Each number is 128 + 32 x the weight over its row's rms, rounded and kept within 0 to 255. Layers, rows and columns count from 0. Numbers have three digits each. The size before them is the row's rms in percent of the matrix's.

# layer 3 attention query, 256x256, rms 0.0664, rows 228-255, columns 192-255
108:182128158170128154189183142094141165133102143104047143145186137143066113132143132105124097103195076124149121118144099178101101110147108102138214130084116120130168089113099115028109161127128154
102:110135154150107075105098085095109102166115114181134144141112176141131169085082143119160115135122145161147104076063136101138146104152099147168080095141088065165141095090098097176142190127109095
106:080135155090108162059129131154164160140144154135152090087102131137116167104149146120146115115110154087165110140149138100084146084119155119114071157124125146150106116160091136167153140130130134
103:120123177169156141144179117158124107132166174159086125152146123160144129094118119102063089108141134111146123148071134152099080096154119167113123141084143154080193143105154169068064148075193144
101:078112179145114173094170142167088138109129144137120129161140096207141151151084120096101129129144133165061173078095073116175093149154109120113161078123192100062128099145070149113095154223082146
103:166101178181112176079057120128119137147144058188100113134193156148120100120104127121132116097153162193115146067150101133100129099052168105149158104146120187174164169150110165089170105111152189
098:141129150073154079148135121113092181140125110140130069045079125144125086130118087120118090140115164108188114125158153155141109104154104127079127073091077185144089199162130106099115131200164095
110:189083114095180080153196119129126128095162102104252123131111151100168130202120148078097131112159104152151076085068148112160147124126141176130080127106094141137125141142106121148194108149144180
108:111050170081080190128125173123127137141161119189047110149121093157123212126168058082114137134062129150119116133111090161122153168194198174126118117147102137117099071136125134129170167099128109
101:133144125110155095138067110140182136135048128121155094128092139108112107147161150099166151157068077099144086176121128109165156152116102123066146147084191143178117155125202146142165166157179077
098:106097155145151097061149179125113125144102130131087166142124130197149095086171170127134110115179163125112150117118113143178082124096090118099152131127120127115126149087118164093154130160154165
106:169217153123121112128109161110119132090107103159099088154116152098147178081178194120128139157066187087137100140161114087109145146161191114114142112155115155130088148151099156141143115180147158
107:118136098157171099163135131102076154094131132093061158135124132083188119101088089091159132142176078157141123096134152154160149133108196116109133127169078135069098161098139155151104090091121119
113:093111144124114113098151107127173085167101100197113113110136091080121122117141102167115168107144071124116090166146081139133079159140126145119113088110065116089124125138239137135121089140103144
106:117128116170186127123136146082124101058088115109121069140120191115136161154109136092153139120112137097071167153145071160112131188129184112170122162172139119105143052129118113157136214118170036
104:152125108080171106148076117149114086152128117132182131115165075037102070117175108070077118155164077137145113100144088173106131171114154095135090136132164192177150102125147111131177104155185152
104:103117153122121065113185143143134147179128071194118142108091178153111151152086127178050130129133120078170104117150154161071107148148061138148136125096094106137122139109105094087123061128110153
107:107077070163097146145083099126175199113159187189091118131090137109101158137115101145139143153099113106189139128180115116147121101135135134176089129075140165159183117104162138196150110112181131
100:131165112132118131140117121118167139114091112136076124136205160106082068102120116180127163100105081147075110126122143110115122088129140080099192092182135162145136093134143138112138155130182134
107:182113142159087097122122131116150138112154172175164086191100115054068121112107091141176083196124087129151132140133144119024088115155137161116113138083143147127175083137185062148134135180150078
104:186102073097070155116188136119125120108122112126155121103119088092095106118121118172155132149130118141161153134103198155145120130163098095175162122111107117128131086097092077051082118041130126
108:119125109126144113109087131117078153101161156132128148141107109106095148050146131124172203135094090195125114113181156085137111153102222120132140111123159174136119183081087086102099108136126161
098:091135139158117094106106130060147138142057120196201108164062093101127138120131189157121114178123110130107096139157161134100116173072082147100121126155143147137147135114101126176173133068108158
103:058103147138138162104141121132120136151110120192134148064089104143126113142132152116148146103095080049192151110142185080116107202161172083122123110118157140067096139145120168180141111098109097
096:136175112084117118134117112110124084100104117197163124192112139148143171128109068082101145117133100104057140091127101159103128133120100183094106117098127072088113168150191183178164108139179033
105:149092129149141122082154109140088108170100110138182133101178105106164083167107142125176203194138039080116121139126138106140119150157119102130079153092170073124169144129172106074115133080117143
098:126150099050066146071094066192164136146089126173090128116179113120155133082121133177147131111113150160169074084102157176154113116120110125152120114059082137121114119128096129115056140093136156
109:071157081159193142099077113133133146093122119070180121074156123074173091129138168167128084123046112116108147152135141103139103130130130139122073160143048129119103167102100134121153111160124166
# layer 3 attention key, 256x256, rms 0.0671, rows 228-255, columns 192-255
100:097129078158155111098143097157100123155123110125164113117167111163100174123180127092202125149134182097183097179140104060135183085122147188187106114175100112150090124148094121099170095180175145
106:124157061108104126187094144106157133125141108153111149088140112078130108094059194173170145170090137166152174169148061123145162107122159104064095214132171155147108131119094074117145148125121109
100:145118121104085102090082107120071136153128118103130123134087052085147110151072121140117084050122125105085073119099127168128142187179142149195139152115096137139174142080125108150095119119213167
097:140115173094147187102059111173108128100143123134147089172147120117152149122082160161094113108109116127094110161169091055151159171089126164157087138195179173170124111152101131112104140136125076
107:146145098163077136139135136118087117157090055110106158086135150156150188143126133143131136076136151147113163109114113103101119122164109068192111095159153148093140195084098122097141105147122118
102:117095132185135212148173130125158123147162092136160155071155138115107107151096137105157145140067141135148143120170175141151118143102134151147152130138104179141094110100114084138170077129069165
102:172138156133120126084096108155107098143150132121143119162105109155134137182087139135120170134096112166115156125132142151115113149144193105197113228093154078188143181157151060117137123139136138
105:136110166096112101182107120138112074168117105081056114144109111069162082136141141154150103132089121181167113143119121131123097191142138156110141086106136165124161113141152114128123088153098190
108:030150168119161067133043155172125160143129083148161143193178108111125122163148063110142169131134114141141169150078142105116129143130137084169078113164093144080117131110107163085137042109092084
103:105195095180164083153099136137146100159125144156123095175183091144104068113061109117138099159134134161156159137047097161125131121148090085105106082146134080163050115183098182192152148102102074
109:104126082199140157141111158122181155176121127165080119125078099169094076097130119177134068104151136102152158121131150124169119203084178078043126109114167190082135104067096067090147116134112150
106:101112085118085105109128076060101142115126169151070100200123133096175144125164113118156139144130150177124171145136167163143150142171160104141092104150090155149127163071148083149142134132115137
108:089117176088066134101142130111110153128114125137099091126142164167084123115157165119127129124109139116183091106162107205157159126125175161120160135157131129093205129112176128128095091139108124
117:086119112120122125062119101166145054168073089209189143106160141091138166150136096139159128156137148076131119110066118108134135141109080097152098188120129081141172099151072207148139193107143097
102:135076147167157097119065131144125177127103063127107154168149138129112152135113155092155069144180113129091161123115150137163136191127099110123146114102092157162064143106108086143169097146131168
109:130077182095124119128074073112088138167138116137158159119125166148131078142102146088093168132151174146131165075116130104135125124134098185105127117145150126136142176150174187172092122130198148
100:155122104114155091109105138141155184090153136158173146190174158087131141111148148180130129122160166104134141162136100030165098140113149060120167138130096126070139117092123059169102139163129130
103:076168128163097112147115091131134140136194103122132211158124105111111129123119091129158164167142156108158139127100137123094104143090128181174130124180136128039155088161148102176108117116098053
106:166163102184116111138144171175139112151115207159101123176137118135092152081110095136139126152140131135113108110168176132161148159106083092104128144129123194136146086134107124130096144174103135
103:151183120123162115077113075086136130177126076116144104120091083112156096138108157178168151173162118118102144125133116175147124171188106110076112124080127135109191108115172139162041153098126094
105:163159144130143179135143133151142118081156172144181145098089130102131113063054170075187127126145079125138201083098140100106084097141172095159173087099186095126087122143173110180176164111134144
104:179045135094116102119224153123107146185160085142124176097109172108173155123134103137107174161111149103115104069128144145119144144108149166079077128098122129122141163109103136199124136073121100
103:096141194139200148149128078095146097147115118146152152121140135157134086152095193130122179080141149113124109151116176118102141068173159096126150171176146128108105109108101160150188163096187119
099:136145132188069139198133116143107115153185131135135148164069125171142142057173163125121126082122121086192125163108117217090153112129154161143159107162146097127142140146154037134092118109120115
100:103154088074140170135096194162114134135101106126110133163102132130085109115180162123115193110122091107099146159115130096154142143127096160115152166113123087076129112108067134197100145145161120
109:188145188144133178138170127112100098156161170086136224131156175165207132151061165122116165117173185078152122178134110065148104070113145124135107112176166130131103112156078191156164147071108137
100:072160107092088098164115148114081129129080124116148102097143148112095098116086114120188112127144090144091170144112161090146158094122153156139162124120132143141058097123109126154083175124131112
111:118113086121127062142152109143105133096135108054141120134125098098150133074088144129137109130075111116119111119142129110110126137181105086195155106140123087076130133137133120141152125075129169
# layer 3 attention value, 256x256, rms 0.0414, rows 128-206, columns 192-255
101:134142135108127122045105146120178136102080154141159114196147162131147099152129167148137096177118158093157143111099084175192152145190133109209150127168107159158093133116163178179163124104112094
116:103136190121139133184120134143112086113104141173105211070135164153134104134098202126122117110082128091158059120107104122143143076148158103120089137114081080134100098125079143132127100148095149
111:118112097136170143120143127092131124145129114180138141178106113122139155151114090144167068135129117150154104074175126126207127141071104150143069123087139091173148096102168132081188078131128118
107:092146172132087143137153194177110130085118110168137129130118110136112160029156167141146109098107156115116117195108100104136146101145107153116140177086156140083173105124161114172209132158125146
102:107100148138113116090146086100174131190184087116143197154177134132085145124225144127156097096093094116114148122158111094136097066113150135090137136123112106129079167193095135166143171128150111
099:153170151133148100160145080111097092137190111102134107164103114077056070149072141122067087127089149104145128091158101132105085130139094153089110111122132177095137132176139094162120101139115116
109:144109113156114105122175119193151114137159061128140156105145098147111098123139194168109151154120144100171113101183146098214117128169095089147115113147162117108129107127122141090104191132166169
110:215140135136090118062121173104204146080165100176137130050119154114175109129153126166112151090189125145180124145121102183125160141147139095142162074105136143117147154150108103132106135123132058
104:159127139041174110135117112113158164158070094133169132187125147142145130171141107172112091061103236197130088115146108153181123131095159151153106145088194084097146082164092162122102126163155108
105:164148178121121052117128100142099137111144119138146083133169145080160097104156102167106095116118181147158110151118158152095130167100177140121169149107128157139188139193105132131101144184092087
104:096089139118129095182145142133176092089164132093150153104147132152131150138149102164175129155137146102103088151128124145103059196142133119135123116145077080171208094167131151091174101121130114
104:115100201100073134163132154108090082175114105145088123133138090131101120166180119109129146142159100162122126079106036103106173104099123137111157179164169133162146128163113141067119118125120158
104:153155130059106118091141085172130125169158125183121123131153117127105136130103179108167132133123120155110137137185058114113111146134142104080138137090132143134159089171125073120062104077112102
106:115133141138162158136102117186170133191120156109154092087166108127068104131168135149161083152111149118159170104062112144181132162189138134095144124127116076169106153146136154101069112150133170
105:105073143133076059110077112139081121113151177151130169136201105101148134138064145138133134074142084096128210085070098141115097168167133105122129139168148112181130078118142102153093120148105106
106:086110105104088114108121131096144083185125145102142064146141142122116102093105116146133120138099117078175134146185169096105120156122168127063118126080113105172163098217128139070127132144170120
114:093206172066113130137085143017147145161132132094119175110140050082104141153174045173077116149084147126156140147096127063137136124157103073085127139145134146140151156199089126178098161111188155
105:164087182115147148152152104123125097089155140207114130118101101138167140162101124156116175195125132197109182161117108139095104147172134130146094172167141149176138092146085146146096119142139157
114:138145137133083113157095077090153107173111094131105115093150090170201106078075160127150186154174139114141134147118128139125119100163126177186109130134110147105123110126155095163112177175094105
111:086172095036097086155062147150141071171174161121167063209130078101104092136146072139131178078117109126140114123164131148111112093126123091169112106106126117110052094162107175173133135152101119
108:178149143129104132109120154136126061167155159134121122127114196114172174109118103119074056168108092100137155185114112152115142216091179178129127146144157086112115082157142061178109092134112164
103:115147092157129110142169172164132073090117118172165096149125103114129124144099090139086169122074155148107131115121178206176120118116116075140118162062129123114133103169146125117142171090111186
111:152084066087107122123081115047159079137118099124157197087172120091139135069125109083164123105153140098087106120160141129112079125097109110139138123118220116163142068077098160120183122149156156
105:143134128092151088117142114144105121192106185142118141142048117116175069179142148154154148150181123143123113158067109119180112075128079090163143153079118140074118077106155140070134129103152139
106:141157096120158170099155130135156108132176148156125135122100172086146111115137091082136205126130114130087053170140157058106094157124122130098135168165102107073116109209114114145123101157118127
102:167150110085141127127132097139069141151135152113101139125107131134085174149166129132129119102092098146189112125167143103117047187137137109112125138035153175148166073111100176141132128133181141
111:139140125111122085093089161163063138177131120097120119099173107147103104096111164103095158095119101093132140143152145100141070135070116115134139123131136098108070169106141081158128102130158166
105:081107131161103146077185115134119118177140161128123085095101149137178143135177154122172101161133095113136124102117142123145112059166102112085107078079103148150075201116166109154097101142148099
103:175140151137075139103100125124127115212184109084144182123103109139148112192067141133143017156153145125129110133111115084176117193116133100128127116185097107106108042111083118117166126111110154
105:114054183092166057138144090114075130092115118172137115157168060115064169146047151115100115117141143149117107100129147131083140113109126133171176155133102174106115140157109196201140084092136089
097:121063157150092128158086101142128113181107064100110177149077150123150132127180166142131162176139040155138139108130181073115132141121107130138106154131094122127092140138155180053114060123116154
101:149186093145117064102112129121146151085117165072099180145094107118111079189134113113165155158169104080160143152128076137154119096138083144156162120072112151129104005146136108112133128149055119
107:064091147193092152140083119127121100137117144119168150107164129160138122167176130077141139078155167165110129195167159101140124182113172137165072204157180138146103135140127138109142100139174095
106:076129156153140168139156198174103120191135144129109140140114195104162189156119111133159156092140164141201104136089086177177113121100164139132145077116151153117155151078121166166158132128170135
105:104099116096147173102123109131132202121150149087109145137093129187159112096110139138144103052112124115177081158162096143099165176083173140127089093103098159176216109131151115130140093091149120
107:119132181122131109136116143109113150130143156094158137111108113173061072156118092133207091102188120154105082124148083125110135144137094165173126151150109129120078137132125170080118153138171115
105:103120093096115053056161119085140117093124149125153084112107110120223176124187088160059184157178087097103117132167185131165182157096152138092128191114154112129109138173134154114116164131132141
103:135145164119125138101154076114121140197124115154091118108106092100065127105113130134121158132113056111135144100132123079140091136147083107142135079153119093155141144156113169134074183088079161
105:127108128101136134049201138127152125158055088089113073106112154114121105224160173114140146141109089121098167162079113088107115065134089127104117134154156063147138145115071061176160107152079161
106:186099113114145163072139111142133169176107150093083155159120147199123108086088178212117109137152110124120138150092210084120079080104117088145138150148167073096102175110121107079076170131147117
103:087112136134126141098142182155151147166046114143102113063134129129090145140119083115177109081109108146167119101119086092141158132085151090145073077087105101138143127063159095136161181117115100
113:123091090172130072104096102072108067152166152170212066117137139127135160124127093111136126136149119136082107068109150116068099133109096110095109144088141086123164121174156119128159057113126105
108:090183163131140180144131073060132141034089145133142169116099105118101100161125132164109131078148144167127223106133145115169109110104167131091086125145175138151135103094148116175136143151121158
103:128129144165122105184061096198112137106148169176190125171106064157139170089108114144117099073086151123138165163139194104127118089128095162103127120123138114160116120149136158158104156157111113
105:103110146169158106117146133128087157142201126142129125089034136160109124125136142160096084118121095157160125154125125118180126144168069112150123084133130145091151167158175102164110102126158130
110:122130136132131133113119146122109172116150136174124128145155116133078161188148148111123119112084097126117150110149153145146084138173091081092194148114179090144159120152158081123156158157103066
108:086149193077128124140107158188141105133114195116105055138108134105107165162106160135108118167194074151115106156144151119155225106097116129151127151172104122125126089141132132090145154102133123
106:140159137130141111099058159092104152090086127111094124179111118177179106126120099136165124145118097107142134126094097145123140157075157112135113111128100116145112091132125094111160188100103138
110:109133088205056148161126112123070178146152174141164073159102106181127111107107124158090182132111134137138110102104102134144123066097091131054114048148117098136095121147178154127127091101126039
105:092168101204157139046082160178171123127116093080147125139151137116135134111128171140123115143160105133193121128164117071066104091134154139115197152102138097157158094122101127113125083156131194
112:138114073199113083146156174095088124132159183140123097130109079102129166072130122112135152071100150106090130124117166133118101086104134183189133104094155049170146182136174083127200067141098128
103:099161150123134085116169115111091145151143114098134158119124125157171097049130131181197124139136095108104062061081086108115073135143096169124081070136140151147139125141151118113128107118102196
104:126163135103116161181113141082149164094068135062165149046109172113078111111187075079122099111175069085140077119097143088109138155109103081052142074148118094149098109174137159109096106123127168
107:133119178224115173123070134075158156168153173136118102099086146124154147207114106141048159137142084119114122131184126143116135146128153139100172119151086110131122098146096054112143132173145192
103:069136096104157159129116158159132146106161104099137138181103088128077121163114167157135130091103155106103152129127094152142115144110101170078139150115130089160081145148143125146155094180148127
107:118195135155145073106107136170130155172155116173101157126127125072142135146118083060139144126145144123200154162086132095167153072104138124163113119150156090150119115137146157130160127108197119
102:101083140099105123123111152130102123157101115149135109114139161158116103129129168135073161132096126143134135099127156150117075119122144139172178131167119135158091102134118139134072158048112171
106:184154060166093158113196048128093114138160219155118143107152127128066113122144155106222138116136150178101137156068132155070131156134122069095113082149142167094123113182054169130164128106156114
103:132065091183100118179157153127012089178148160177163138120166143072159056075126123124161133091142155063102132101131120115201060139130126144083165157106166170131107111147095090128217154104123129
111:106208146148175044104126122163149168124131102176085108114162115129155141121131144113093213156180147163107109117129174128148155138173116116158122144170123102098136098112125153086108115117119113
112:072132076057128109131158114142146131086097093117107107089117143135075115155086154140080155138089135144141105196094121098131140108186161181046186159143092145114133118087127150089108186141149147
111:104125131139124161088086139083192162161177137102111108120153177155101162173130125137167113095120159113054094205149111176170173105135176101151081128117098142127109127112129045092081124145166145
108:148143151115153149135147089074097113156115160176141171108148173076111125124100122123149132165129162113145147136125131152130122134141088146132112111145149134159115136131103145059061116076146094
107:126077054137067116150125134080093179177129119148062124099141066104120134160159096116126143120074180095084140176056126121088140159120126099153169147104063139110138085110120126112110147087119165
102:140143131103118180116148155109189054140146144118169169119171136079099120134113132124082153090095097089092166070155104088146093077093087094203153093082123142126176126137072208125214115164107162
100:112147106131154060133100180134172068112142116138116174077159139128124132117130159129148117132110137138084128178111118182101157153160138136104127108093123147114131161118123134182067124121171124
107:230098079123072116140100129141085115146113148122083113145067063080145125127131136188073139111123153107166122127135142093104179105140188114142112095129111175178179138111160125182140129094151111
105:121132098075106084156084167101073180070108109158103086138156138131128076149163145139111121103096102118129107105133168091094129154126110085075112109171130166109085106165126115050138137118142167
110:217242147120118131107160123096134163115147135163066119157150131136152157093193105115079117093117095166126118123184113135133108085121095096116121154111114178103115105123123186121088165113136124
109:176098155088137126131108156061163162099174113039143124143169083099119148124133048122118141099107133125140163131069099124157167109108097115110093123124138153135157133097119082136188167170058091
106:141210143117120121107137097138174146147153072129142117174133065192112167104131125137099134143131209113103169089130152182052093135154092106146053113134171078114118092145159100158139189130146084
102:147099149131120182129148070099146094135123131154104121142114130114143086122114166151170144102126162130053088138146057069120050131149142103095155131134143086106213095121066158150169167145089109
110:128171117128114160145156130145132131173097148129095140087099132174121170135132143175100166093173123129191094111121067138167109026129187127124098132116104176175114130168120054153179090175132184
111:125077155165156178124110170149170090129140130165146158085141153090141110123147140110137150123154082048164114162156137126098174131133146108155131156121097152182101120131141193122116102140149101
101:160114084087171115159064099122088145102066212176200143159081145150131110135155100165159110100134086140141162121139097144124093125174123144118105069142204177062091109091049165162128142157167153
109:085125109148119115120133106122134183172132131082159210145138141105122125180158120138190156121136115186089145111146185072055117124110114127141223112151098191152096110124108094157122153148083155
106:099095105134136188195089126217064139116164070171179089133167070114152077098181139171135094146076185071083103103137137128143108136126123101142145171181109124134159153052114095081101102157166089
107:157147080135152182098072131101172118162126152057127139160152140118161148146143109118119116128127085134079156071173083125123162117085158125106117136113117129159175113082097174110138100121192132
101:087116045081124164088153150080119113128103131118142194197125107173104095154169207191110165111150074158143111157130116092133105108170113119173125058211158168146137119112173132079178179147131137
# layer 3 attention output (transposed), 256x256, rms 0.0472, rows 128-206, columns 192-255
104:110115118135166088106108110208101103107173114100162146093126114145138129093087153180144163108133066088107164104151148113128124138079136155094126109067158129158082123168092135119128119133165161
121:159167134139086089105100148126156172071132138120158105078106049125081194118138192113146151098168124191096139130154143121077135097170104138112116144128147147110127129190101085115106197116148116
117:124156165138100126214090104131135131113119086124114117150146095138098079098137119146121179144134142103102131126048161132136054169175125117178163146134127124133149187161118078130164195125136142
113:147093084223137110143141130155056124147190159124095142145125115127084127128136132103074201171146119142127101142115150142132116061146171110149171100063115138148158143145118080063110156088088195
112:148125058183175074151087207116138086055110173114076090156075101067138136146177115096114144141124120112116160164099103146086151075086091084105122140060121137148149101123117114116110128102175091
104:086142073099135151112166180173089118145147151107160141105151167160113186168196106118148128153133160098117166136112062138196134101066144139163120071143103107155143094133130186108180207133165112
116:097166108092138138106092115125107138117085176128097125179075124101126163142087079139097141117107123140119128088154101148161148080124139167106168120116139139189098184129080108130134192158095100
115:108129141067128077151141164139082121188142172113118077182134104132110146108097180144129116073056090088102128118057197109089111187140123102100129149093096097117101092144133176103172170168162139
109:117077149152083149148104123076100124136086145105111117140123141119141121075118118103109146137174085168146143154143135167073121100142142151080098113136096181112145150181110056191114138123148121
117:077116122150122114152133119175227109181167152169122174093137160112166188145109165126144143077133086131162100142188110124118096118162110112142055113120107091104088157128135139146168116111174137
116:118157139172123140165105082088079159113115148155121090149162149115119108156097142085129135143100133065122108094102163154104134141142104100109107111138120144091147180134148123135123105153166131
107:183101047091135144158135134169188159146178173107123211154101128123129084093143156189100132157130158064080085163139128135111107135084135114101146141110119098161148143142119104131125080125138126
115:078135109114048179144117126159153145172124119069107136126107113133072125082160131148134114150120075136137112173119131162096117117082096097144112143144113093139136094144115113163173168178077129
111:058171125137123136100152125152086150123098090126111170113115165150161136195137151133107091150132119125121089099146064140148113081161074170133161185109118148067160089131134140096161111134135151
112:168185149128155151105177121125194135193094106127136037097104151156179144140173156180147119142121163175167112140163178144112122062080100138136128087087098119146150151109105141123101085142155088
113:153109154110142148120105089133129108141125124123182166071130150167131117136065133154126154118171141220101103180166046159138121157079081106172149114161152144137074088077153111111120165171112075
121:159097098155090152101151158160102168139099178134104070137097135138142153086142135160097139092175097117099091128129127110220070096165127196108130149157170057111157182131127133110143147140087101
115:111109077149086130083157182136127146096159148114130212098165129145145111162128174048172110100098200100086079096117154091124114145158108106087201132163144117070100157122139106137153100107058081
123:137130129127178150132052160172166139077135122094133140113116102127103113111175147125137128103086068181112202202147149106107158093116093152118147099142111209169088106128157172060130096111113132
113:178082123122171146124101148096143061152107151082118143089149181103168165129117126123132110158174128085139120132112131141157067140079118134145153138149124121130133188141136081107204164095207107
121:131151132114156147134138132131131130158075119084166122102180110145112097078135142130147144092119125193079146128107107024121144090089143106108186118137142129170137114108159173125093136165160178
106:165118156156170150114123163135119121150108180108127092108141130143085135145115116111075133102169133069161157078147083074079094212112112119150074120166089166135109193074111110121096167158157112
114:081178119179123137185122167121134131103128117137127121166096128189191177101139121135134153132177107162181168121138191125161188138129170112141121141131076146090149156094203119094128128107082085
112:111107176154115157127128133102106076127120054108139118151163120114066167141179144125134147114091062147169135161145118173051112166167145138108111126180098158141085117054135116157160098110137123
114:104047134089139163120116115162103116113112093158123056127112129072094157177157107138147114108146131129166085120111193129150150177149139108134108149128114145140118137120100164117135182079143106
114:144099170170118109167126135140117141107144133092194128158178166087068130099105121119135117195084080122135128144108119124114160101156116080087137130206113117142080197112120059144163174105096136
119:163143114161137164132115135102146200123129142140143160112099122088133190105152098146170097148178190134133130117100077106168123128156178138138149117106140187131142149191168110160127117143115102
108:117109136110123096124106131134140154104144095092159140144206124114112099107146151159108081112100168157158048125117125162173146039111125141116183136120115121092131131120068161105178181138116130
116:089144124158145140151093173107173107099166195120105079140181127082136151106157200132072218153073150077165096170138063135167162057096104128116095102142088169133129204116150092146108042155170126
110:075149137151103183146108138149178155123131128137115213062149107111142091178208128148106126153138199135173140112132130098123102147070171168140155128090199139168131123111143144133098135093121153
110:127194136128127114076143122209129104078135157173134168133169078127149096159123090113154119120123163085130093148145161146160114127107129194105207175109113147132124151151122134175137181093192102
103:110143093138108152114208137152124095074171117129163085136140156160086186059148137140116040172122123160116139153158127144120099143137137149139158162180130123179108147076121099157139164155171106
114:138099124112174180100151150106113089161084137138162141089119132143143145123107107163137121142145111101091133149095119081175122071174089097140148153107127172085159125113149172122122151108109144
108:127126070119116148137114116087121119168107130113100133172134122138126067149069108144098116168144115094139133128129150109089100153108112057090114156149107085135071129194148140175102122118180139
110:133134159145094146091203098128094085135168172189139149140100149099088152142177141134110149139157130159063112164140135116132148079131140161163182153193119152108136127024174163139099137112124145
109:135083160081071110125167069148109122117146121135121119157153171108114180147146170076106140106138119122111128109136113237052137150099098109073112132170137187165178085164139133140107091142078099
104:105058161144153119233115112113140162144129120117154171146135123167225065170115128116167107079130133155142120122094081078064101121172101086134133104137159135161107120095100106122144109099101103
111:120125104159162146099104073098147097090109118092170139115152146083183112086126105071111106108113175113102107170123119152169139095150115165139141131150138099119150140152155090116158075125138202
116:144135110092125136169094074119134168122163076122103129125096068110117108094088140163127156153152148132081095117119116127093111104059191147147145146122088135160123101136142153118099169129176158
110:136151176112121128138120141141133138083105156096090058120105175099086130118140167110134133098101103137109161121099045177152129115107155175080106102142065199105131157129144170165138072091044138
114:113099156095110144148112127100160119163144140138106124171134141093097157105151087117068145139143219140066141160102134133100192182133126142109194161161167183090124098115056120140119112130155108
118:141093147095114137130194075161164132084132200155149132176156174133146114080126162094172116082076159141113126142145126112093090137115155101150146126165116158132071096117118173121098125115104126
118:179110113152147129129139155150138200142127125089113134151115159141150120226163132092116097173124152132159117168063146093137114105131084136159166160091110118129166094151075087163100129105094099
107:106146065180044130118156137073083121066084056134105175056130151084113074130203094106137058134146122146117124143147066154164118152181178140120120090086153133161097176085084136159110148185156147
112:171163106120085114132138111094116107149070195141147152125096142146162196062154118114109129033089147136113162108106146124129170169160130134161157074123098079006115103142085167111158168145145161
116:118155128098105131145153068138165163139134108118076125107080043080082106101105138185109144143141087150103110110117091159150096107112199080140136138114158107112131136157117133152138112085112140
118:107088053125113090108123080105115175177108097103124204173142064152104155170133131138066130129104104121154190123147115136121070185133093165144139061132149165114152146148104141130164167126125180
111:143058085125084174113190149130116101150177115134090082108175117128155110182125163104128083203124196094089086164170113102111117102104095100114132135141131143128093152163146142161127112157195107
117:177151182106164113148150136126122097124138132069075151089058157181184127164127128124164103077121148146086193130120152115073082124155157171145127184143088115090100170067164137156138158208151155
110:159118115119130133208152132167097112070100197115144143142112123132079137132160065098135133172143164187159120118154162150131107074112149134096102138162091129133024097054123160163131140199108120
121:104161132116140111181111129066115127107171148131133184102142128179184139085084165143124118124101132177125120150177089143179045139163184147097169150187195153091156109084130181138064147172184127
109:137107108137140098132119058187103168094099173107129121141154197138133123078111117143113127050174123135160163179135132153138133115100118132090168129106168129083139147156099097104148144122128051
108:136133118109138081162152075101137178111169110121072146140148095151103128086070146098122163171121129113096128083132112170094174118191104128088114134090118118157186105101169094130185093101065145
112:142121094151137136060181105113147122096069143173159119161118146158136131132165148058097089106123098143102177128046192120164120100120113131107097118136081123169124144127161153082109101107168115
112:183122129148105114143098149139091109105177120113146125115157091085132186143086070147124121152116177175169147143099098082099119145116166169142122161126095124131124040072135125134129148186095152
112:152151131105085121108093157140030099133151152091058114137127116175127119131127131177104201098131128199123061078173104207176092069123090109109089145168089185113128129126121084095137133106092145
112:121143132134129141095097146176122162110095103114119137181113119103163075087092133184158153080112129168116111130110124130100148100139107099102131141113149108160146191142143179128128127187095130
114:127081241088097159049135137151132130181112114074166117140056121141115130133120135169164103107100111154135108118116123178099088081116087125154155111149128080079148130123150115134096148073114091
110:149165137088146090078119134122177172099130123108107146117113117165086226158115108104122114165117112151174091089182064134108092083101070094131122174116083053136159210101155161117110058132124137
115:093065117148087136159111142078139114101085102107086198162100079155123093163119075199147092059095114138151124127098108132106108110115144113198079091148124144155162160137120094150079114125150091
120:172102160164102139137129155144086155112137112138137130145120142115133149094101180187122147095121182119143129116105170162088161117086146111138094160137190101105151129131073077185116048173119101
116:187130121118129116132167066115079121162136139164185109182120116113100074154144168089073137150145118149083111071089080181120104146109020109141118102126099177174152068158178159135070137124161139
113:116094104127120170066096158142107122112178136137128124151092126156141134123092102111103144141113077105192078135122147157122207136133102110118150068150199160091120089139131118179144145125131166
115:153217161151161139083123049118148165138079143126143131130120126139101163127164162126160134152085132150130079091156129151158091122133105148117124115245145067170116151134136133136138114190184088
105:112175186123154077144069150141084120168118138183112113122095128180114132066142143099097101170102132116077113164138117150143118173080096099102156123132132121112112143145175069074075192135118137
109:131147134115179200162209067103096099119159108135110130114156108174120126192122073077126071093127139157145122167118090097091144109118115157123080123103126069121145099148141143086075146079128052
113:179105102103118115170141150153190156141118100080098137148129209161129174112114131082217142147145171142167141110119084187113140130135071154120180125133167113129131130136123092090121104103152170
114:136121198131164181090137131128161126137118180115112161088141163168125156130102107106111157067121143114238106165100098102115140095101147155164142164105125153175180091091104109162148185119138148
115:079134102087097104133083175150113218140089123099111140114139117075129168164123057112154135109153111107123142118129124119134094083154114194131138159157127078181132170110146065146164128112068120
114:131138101133116179088182120184067127129118104169085235149070182104153123117147167100179107167142131083126122132114064086133086117146126138175134139155125186114135104141150146138090163087118089
113:109139087190131130165064129121133068172107121119145130134179172090171101134109160075135104117085090145163134133128156123145130133096140126122158123143110116122115089151084153144159077138131116
109:083139097169124151135135075132147140123118141085137123107094109127140148095152138100135105093132101097144131146104218075148175083130127137163100129113134180161055097131200145139157149104210104
114:110103171140076099177092107158130167166090078166113134096163178130134131159109123135085059171114116085090096162093194093139090122132100107142073175127154167097152179161102165082138137118122103
118:113174096145090147141125136094145089139111088147206149098107125094113074141099111116118110113110180131152087107110093099188128142102101159127127125130129084153107126143134114081073119065098153
105:104125171169143173151141158158130090153191124128119129093126158114101138152129131164165043084079092067114138183141097107123189129075129131142132083129079149108163123177165080129126124090070100
119:162135187128099099126155071099135119063149161185146152086038098120170100147159112103104083150111159147136077149098105172117099092090125135120121103147169073170115133137158150153144122125096063
111:097149154131148115134120128046207066086063152130135174082137091153093149125100142116082151098163074103133116150123167109120111105137152099066090140081148127155065109183123137177142152179117206
113:041137152077087125114179125155148139162142108209098101127124103121143086181156133074175178177143142110165135188116138087082144149161105115126123141149142118158158091188141069141174146179114119
104:165104186147137129177105121164124120099162157126128117122114167089142085134087096157130112100121086149065112157105107111139158115125143181112132181062139193086167134100104146145140156142166130